config.yaml
qk_norm: false
attn_scale: 0.125
batch_tokens: [8192, 16384, 32768]
doc_mask: true
steps: 6171
Each number is 128 + 24 x the weight over the matrix's rms, rounded and kept within 0 to 255. Layers, rows and columns count from 0. Numbers have three digits each.

# layer 3 MLP up, 512x128, rms 0.11, rows 410-435, columns 0-127
143121118134117112145114098104134156140122145135121111156135176139092131154133128104125111098110142119163147148097159137122073104126138140116166121134145125155155139135151141104127144093124101108125143123133116145132090120153133136124141105144133113117118170092119143134148155152138106145150136097116108115140120140114131145133104113143176085140128131111104133157135156109105147106092
146119105174159124165126098138114130109153135161096083165170165114087139115164145131115139090100131130120162132107146118126108117114159118125172093120113094180121127159136149107100122120106123124133127154147121146154096124122092120131146141134144091111092149130121120159191125113095091149153138117110089104157114117085145120118115124155159120145118150095173142149130146102086185113109
115127144138125133130109104106151160142130116122085120127156199132100125157149135118109107098104098114131118126089190139107077123160142121136170145121144116160150147145140136120123149082129095094132100128135116141130107099139147135151130122152169124128136184101125133146140148137121093161140132076100111126143140131134146121127091120141173080158124144113137132173137150113103147113085
164121121128103127133122078113105155147119153137101115158144167124104110152128105136111122097112161112175138135100177128129098135129139126098154107128150120155155165159143143123140137078094084106136142121138132132108092101162123141126113082152127125122103155116124112132148166152149105176150141120105126131126115151123131156121123134132159089161149117113103156153135162113114144099082
118111125127127131121152110097124199139112141134120134142158150113139167165121163143093133137149110136108140129084154146116098123113142070121134138123097165113140134157116186118133136129122085112098145160100106107136094118134101161128140098155114135116153122138127119108174132137145098122160134116150125131100123152130114161135094162157153091141101104083158156135134123132091107101094
146137098107113131125116097127138147158134131147130101150163155120098141204155103131104131085109141115130120118093166145112094119143145158129148141140164119158159139136183168106128147086135112098114171127148114172115114120182112134145103087154153083139109169088120126131140195138152056129148137102100115106128094122076130144128114110123190115136130121130110160140127175114095153089093
185083100137070137105115071097135162158112169141115109145168146152090130162108114140065100090105133077104131111084138134114107107126164115102152131105173106140118155173152166119112158060142118131101132129150145168102139111146104157191131105145164116141087170105144104145148172156132091149152144128107080133153130111097140181145146100163147106145131129104112177152124174141110109106092
128131140136134127119095087102116164205144127154115103139128190113102137126109131106093096105147135106152119129072133124111080124144161118112176093119117153181158183166126144118158125121120107106106104159147128141112131106133141122162168124180129114120100131107156127164134142131126125170151152087111101126154125116106118141106125101132140069140147113118171160155134166110096138109057
146118118134121106139110098100167161147124132120134102141151181137097133155154128094130107105104142135149140138107150141120082106119142132125174124126143132151158139127144145097121156094117114107130135139128102133129105124138136128124132107158135128114124165090119146132160141154144115144135123103138106127139121118109133123139097113143159080144119125105106122164136149096099141099105
127122115136124114139111090110129147137124131143125119130145169134101139145133116113116107097101141133160145152110162136118086127124146137123170111139150127163163149140166129105133137097123094098134140139137108142132083110149137127123151107149129108120123165098121139130148155139146110147146137096120131122141119135108129136131112119142171078140135125106109147161135157107112156099081
141137143108120129126130103114130147175134145152123094141156154123104136188164104133118121067099120107133118114102189138124080120117129131134148148132181108144127148151157142104090157080112110118125174111135124180119121112158116145142115091158188087139088157110120105146141160136142042139160156122078127105146110111113127151121100127122182111157155118142131144129134175098099157104111
167117130141144141084099105126163148133127138147126109135163132107125148184168111163101127084135125105091087090134150156098127071177123153157117147141144121123154132150176138123123128123147138092122145131165094183105141133180091133145092099126132084148138159074131125139141150135146100120143175106117122122132093074078117161148139106100181147158101102127137167122152158144079178104123
139136174150118125144052103106154160150200138141137162119141160137086111187122148077026113106102060160123088155083115111147108150163124117138125140144116085161124132181114149129141118110126101140074144141088148110088153168149139182117122092154085145156190105106129127106139154120103128101140146143171142134147141136129130137172126108070136104128124115099132163160093186126117105081083
130124146131117098168081093072109169137154144151103098145158180144081151128119120095113090108089113135167130140112148115133096129138124105140156108121136132150139174144161138118138131089138112074118108162115133106115100126130119150125183116132162108105129151111107134139167165166153131137142143106125133136138113133120162110178095108158170057166144139085108142149127147114098145121085
142113138138122168118128115145138127130123163144111126145164124093130134161153081137110102080114155139129120148102163114137118111115147161115155115136162096164118115137160121136101129124148097105115166156129102184110130172149118136142084091115130147150093158107114078171131105127133121150137151123126118127123139117136114145103090130115123137154112110144124107142119106121119134131105
161129134133081127111103099078118153144131108122132103130148178129076146141156113099134108094119131124138147137126144113117082133167143130126184142139150143129165158145156146089116148079133103093141143124180122131133110116166112121135139112158163111086120165116126128090150161166137078131166141112117111128127136099134146144153076096111191078183116130130139134153152156107092118111102
154105133102123137117144092082128153148124130131122102133140148119114153187172105153110094082087136089156118105109173148102107124139120145125141170135161090153130147153145132099128167089137109111135177116142096202127118123160107147153092092159153099143092167092140108141143161144142058141149137104104109103123119100078124169118127122127170109119147120141116185129154174122117156087116
169113098132097136153131099100129142128079168152112125149151138126110151127162104139167143110113131150129153166098175151155085128099134147100164077145174105164128111131126115106131160116106110128127154157132101174090112149129126130155099127143119105095134143108123130126157113161133099164168119135096125131153134128132135105139076178091149122140144109139170164111089156085100112113103
129123115132108112140098100107161158144126127129127102148149188134091140154155135104118121104109134138154142142102156135124081115124150139123165129122138132155164147133153136107133148100134107104128136129138106136130098126151137139140142109155135114115127181087121150129148155143140108143151130093129097115130121121111132121131096107136174085141111132107116126169134151106099147096108
142120118132116112143102096100144162145121139126133103156148179132091129149141127105124114100106127130163134141106158127129073104132145136113169121137146142158158145131145137106133153088116114094123137129125106146128104128153131133142141108159139116116129173093113147131164151152137110137146131102129108115141119118109133127146100121149164079140115124101106125157138152105105141105099
119084162152163111113096099137154183151112129123063128125129167157088156113102157097068114124128090118097095113108136132080102116160117108140135121115144122142128097186129192129140100134129092117154074109124146125089153122172158121122116135142127127124152151134104110163114142117077138119144128111157132139126145088146125176186117108149123108126152167133175196183113144117146140110110
112095109108149135089078124156127140175144184146092110105176162119111144096123138098079150118128080149086140136101109144095110121140133106150135151118135091169141104156146134099156113120156089100154150157150133138111142170155133128105108108156106152133115129174147135164106150153120124147126126099146114119140145107115137158119131136105133081103146124060132170143126121145124133070086
146122092129108134120112099100142166146117149122112103169140177133091122143141122131105129100114147119146142145099142127128084094152157143121156118123145130155148139137162157104162160106136124099119152110125116133135093141171135132135104100173112119111126171092112128127141189172128096131164137099104090103118126126129136126128100118141190100143107126118128151149124140092095140099108
116106146118125136107104101098140182144125135161070102147167191096111130120121148110081119110114083134132129131078163104160088129115131119141188111130137097147120168195151190117176134110113111099130099165146140158083096134146136112194146145139125115129128133130123118190160151147125114151146164099110094144127112131130115130103076124132146065161156076100151152139111198112097105086113
151123110137119119145109101095156158136125138129126103152156184129089117150150139094136107101109136135152133142106156138131079100133148126138173125133151135147155138133146150100126164094107110101128142135135107133121112128147130131143127108158149116118134174089127157129162148152128109141151129103129099130142119108112131140139102116143161084134109117110113124145140152100103131112115
134101156142080119150121080109118140161124169131083112142139192108088130142109120123119105119123125100120133140105139140110099103125136098105152098110111138171154157190137133113137137099130127090134118127139138146101100105166131149137140128169166152116110151135127077158139133175151122150114119114116115141126137103115137141149138120145132056129155143102123152170121184131130125093080
# layer 3 MLP down (transposed), 512x128, rms 0.0749, rows 410-434, columns 0-127
134143133132109137142123123110151119148114117123123125144135245131079144146132127115109119103118120113158133129098150137132081111125148138111188115116136111147141129130146123062127147104148111124130127136134130147127105119129114136129125109125132114126126158112122144145125136156131112119130130111124125108138131128135140151132120125139154083136123116119099127148131148114104132121099
153110103156146137178136090143109096123120144158107134155128190105074146092160173141142171076096121115122137135074119108118126124112166147107157077096119099173109127165110153055107131139113107137126133141147113129172127115125093125111131127158118105122108130153129098135170143123134105140122142147139104110130159119087180109112131117136133095135109156113139158168135144119114173098125
135144121144133129149118122137128135129134075143156115114121204109088150128150151126110128097094136128149142131082158151118062146110103138108165124121106117156122143132127107079146141110120117109147130142102108128146110127115130156116144134144159139151120164100131124134132142188118113124126110094127102105134130139131134133109116172113171101131101129118119128122130159109126160153088
148149138125132131154132119102130110136086123140113128135148255115113122142113115132114113098100121117159119134135162145125094132122144116082172123124139125144126149142140114049121162107123106130152111128136138139124112107123091111121095115141146116111119136126130115104139128125140130137119154099121136113153139136154140159146136143131134078143127115142100122135140136121114133117114
087130128123157162150121115132115141141124136123093129124145160134141131146116142149105116153134127136128107127096144130130108129109116090146144137115087138114128133131109136105146114143096131126129154122113124136136118133124099148126108110135169121129143135145125133112140131148136113116143165167151108103095127120111121144124134148143153124115109127124147139124140134151102098098111
130160144122112141127110191116148118092142105137154143109154255124055123159130113118122106145108128133132142100139156142138105143119149162123209106116168120146129115132146119071136114106126151134132140117162151155120101143116112157141109112118141106109111177113144131132112103127125141123128132116113116088124099081118116108110142123126138108110113124152124180148142117123108107121119
137178120142145162089120043136142110181075116103141157125140127157189081164149113140093127062124113135156068163165131127173175142140146117124107148107112107149152173087145108115074152140148153152048143105139113141140148124077085152122112138133151105181190145143127106134118167077085142093075169138168058104129201118152071176120079081114100170138138093104097130194137170160140096112128
155110125138129151129099112118155133172137104118104144132138191146095155136105163158132137099089076118147114130116112102106045183143148107160168130114136156144127140195111128081132122098158091154114111147115148149110120070136083148159090069157176125132149134151148112196088141092118113122122127106117112115157091096140140133125128126124158062164161100119163148148121146129101116089124
146143129141107127141124112110150140143136119119141115130130211134090141147148125111123117107103123134158146126095150144129070114126141135110168115127136117154138133132127132088119153109127114125125133133141120132136096128134135107123132108121125134127130151099113139136143149160142106134128121117120117123132139110119138145148095119141146097138119128115109119167132159102117146111091
132138146132112122144120118111149123145107112117135131135144251121085139148126122138107127092097120126155132139114146127135083136127154127121203112104137115151140135129158123059129138106138102115137128129133125133117091124132113134138123106130135112132127153109122139147123132142144114125117126103123133108150132127143135148121138138141136083128132131125098124167136153107116134110111
148163178129122117109108202129095129114143104138114134125144255136059134151143107130132099116101122128147144103119154155133081154125137152107212092095161099119108128146084102085116109102114131150164126114141178162128100134068112148152113120117169098120134183128136120144097061136118120134109130129085114079165118090126122118125161129133138092119136126163138163137150120118120136153139
162119132095142139123145054133097129142095151114098134172125128096167137149159134155151106094161137107106117153098122140099151108105122122118070148141132127107136161140156114115137171128117104145132150130099132165138119093146113117139128086123132094161136136100091088111131124129123102124106144133106118156162114127111122177133120096160132131169128106144126105144165141134103180117155
175163148116143161095149142096125176165087083120081141147094168128096161156149082109075099134139084123143161157102103090132154170110077124127085097160087140116124160098147125106104175091147128129119110110077122150093158156155176108128095133174149140136140148149152079098174113101103148153128146141137146138133139132162122161148104069129146095130124088146097122136131144137142119125121
178108127146117081133128104129113135129114134137170098122137235133103161101096171142159158104129118116147122163115151113122032136124133095100138109100153120145142145153167163083135134112063102127128113129151119104164141132149098104117110132112118137075068132090131173151149121163165111122131115100110114115134152139139159156168107110139150107145134153107108135168152119144119140087073
142133117125114211150122141149130148139139161135115140138163092085174121122127115124117101125150152146128106120120119107175102121112137162129192108114147110167109083136143123157122111141125113120107147140125115165121130160137165136122108099126133127176129130142115119160121093124125142157121141148160131134113107119117110142105127124104076158123108094106124123122096088122114118114106
160146109141145134138128100127118120142142133118121110108145147142065130205162132158157117141106133134130151127123145148107063130140114134135206129119136142147122127132134102107118131089104116149078135136165134132116134128136079124159099094104120101120130160140128146097148162124123134120126085111107105147133111099128158131144097115109168143168128149151120107130145148123108062147083
142134153148132136122106209118149113113114104143127128088146255133090129134126107111132105126109139134153138105140158148136117132131148150106174125146155128121118124133110093075120122100118157150138118117146139157129103131094127168139103135092164139099136149118162110138106085134138141142118123095093099099159113077130120117112149119147105110096098116148124175131139127128149124136109
105123114100084146180145112109154118116112131131113151142159163110101153103147134126111164131112138145109141145124135133185093135116149133091161125131154104161140119130135112112148143123122118122100146137126112134113128133101147136163110123126104100069141116123118118104151103151144154160142102137129136131138134121147141113149093166109139085141166124121127122087116143081144111090137
125137120136100129137118118121162128141132111119133116127118203140084151146151129126119128106114131122157151142100156141126081121120138144119150114126136117151130134118146119080124146119142110116124136132126110142151093124134135127138135114118124119138125163097122151135135155156130120123162119112117124118124134110106132135129098125130168082137114134117117122151141153108105139109105
157134126148105135134123115117153126147119118118144113139131213132083146142138127117120122104116118125152136131099169131127067115122138139106159121126142125143133135137136119080121151100129108116124136131134125146149109116145123122130132109129121125115119149102124144139143148153131121133140127109117115110127127118115142147155113122145153092139123125122106115146133159112111144113093
108118105047162107134182154104150151160168128174114122115158187154106162093118146110086149149168091090136151157094122076104173090133129116142165135107089110154090167151119113155134163121130096122083089096159109105103112143100100132145128146092123135164132113115085126134154129098151135160163118147138136126113084105130153108130140113150090102164148124122156171158114165123130101101135
115124128106130131095117127117119134115119137123148096137114168117143122125125128126126142141125126143108124155157132140126111137116108121108146153110131114146135111124116096110130141121130124138127146139130117127140144148139130114112115141122116169118136126155141136126116125120142115139140101138136106122132135119113135143135154113133128114135126130130140125115129132140120112150128
133125103157101137117131137102170099152096114125118121144132211151086155134135129131110120098122129130132171120105166167137099109132129145098147112128151108145141133121170115075128177120158127116125139148112122143128095115142155129116114133117097105124145157124150112136129150161121140115175133100108123131096119125124138131134090130136187092152121113147116135121118120118077118092103
168114150154150103151119110077146140077119133111094129081149164110150147169115191079124155130121085096122073119127111091106109176115085067122161124086104126137073163142138186145104127120164121159128078177137157145087142174137196104101114117197135184127162144162136060174144170155136086136095142067141136082091093146145179079097121154119185074146178131112177136082126159146179080100094
153154115142104153143128118108144128134132121112138119141125200128082136147143124108123104116113107124151141130084174137137081115121139156116177112122131120152133138129135109087111145110124113120120135138156129149148093118144147124126130099115142127120137145105120143151143159139130119116141126122128122129130136105103133154149096116133146094139115115114102130129140164104110152136086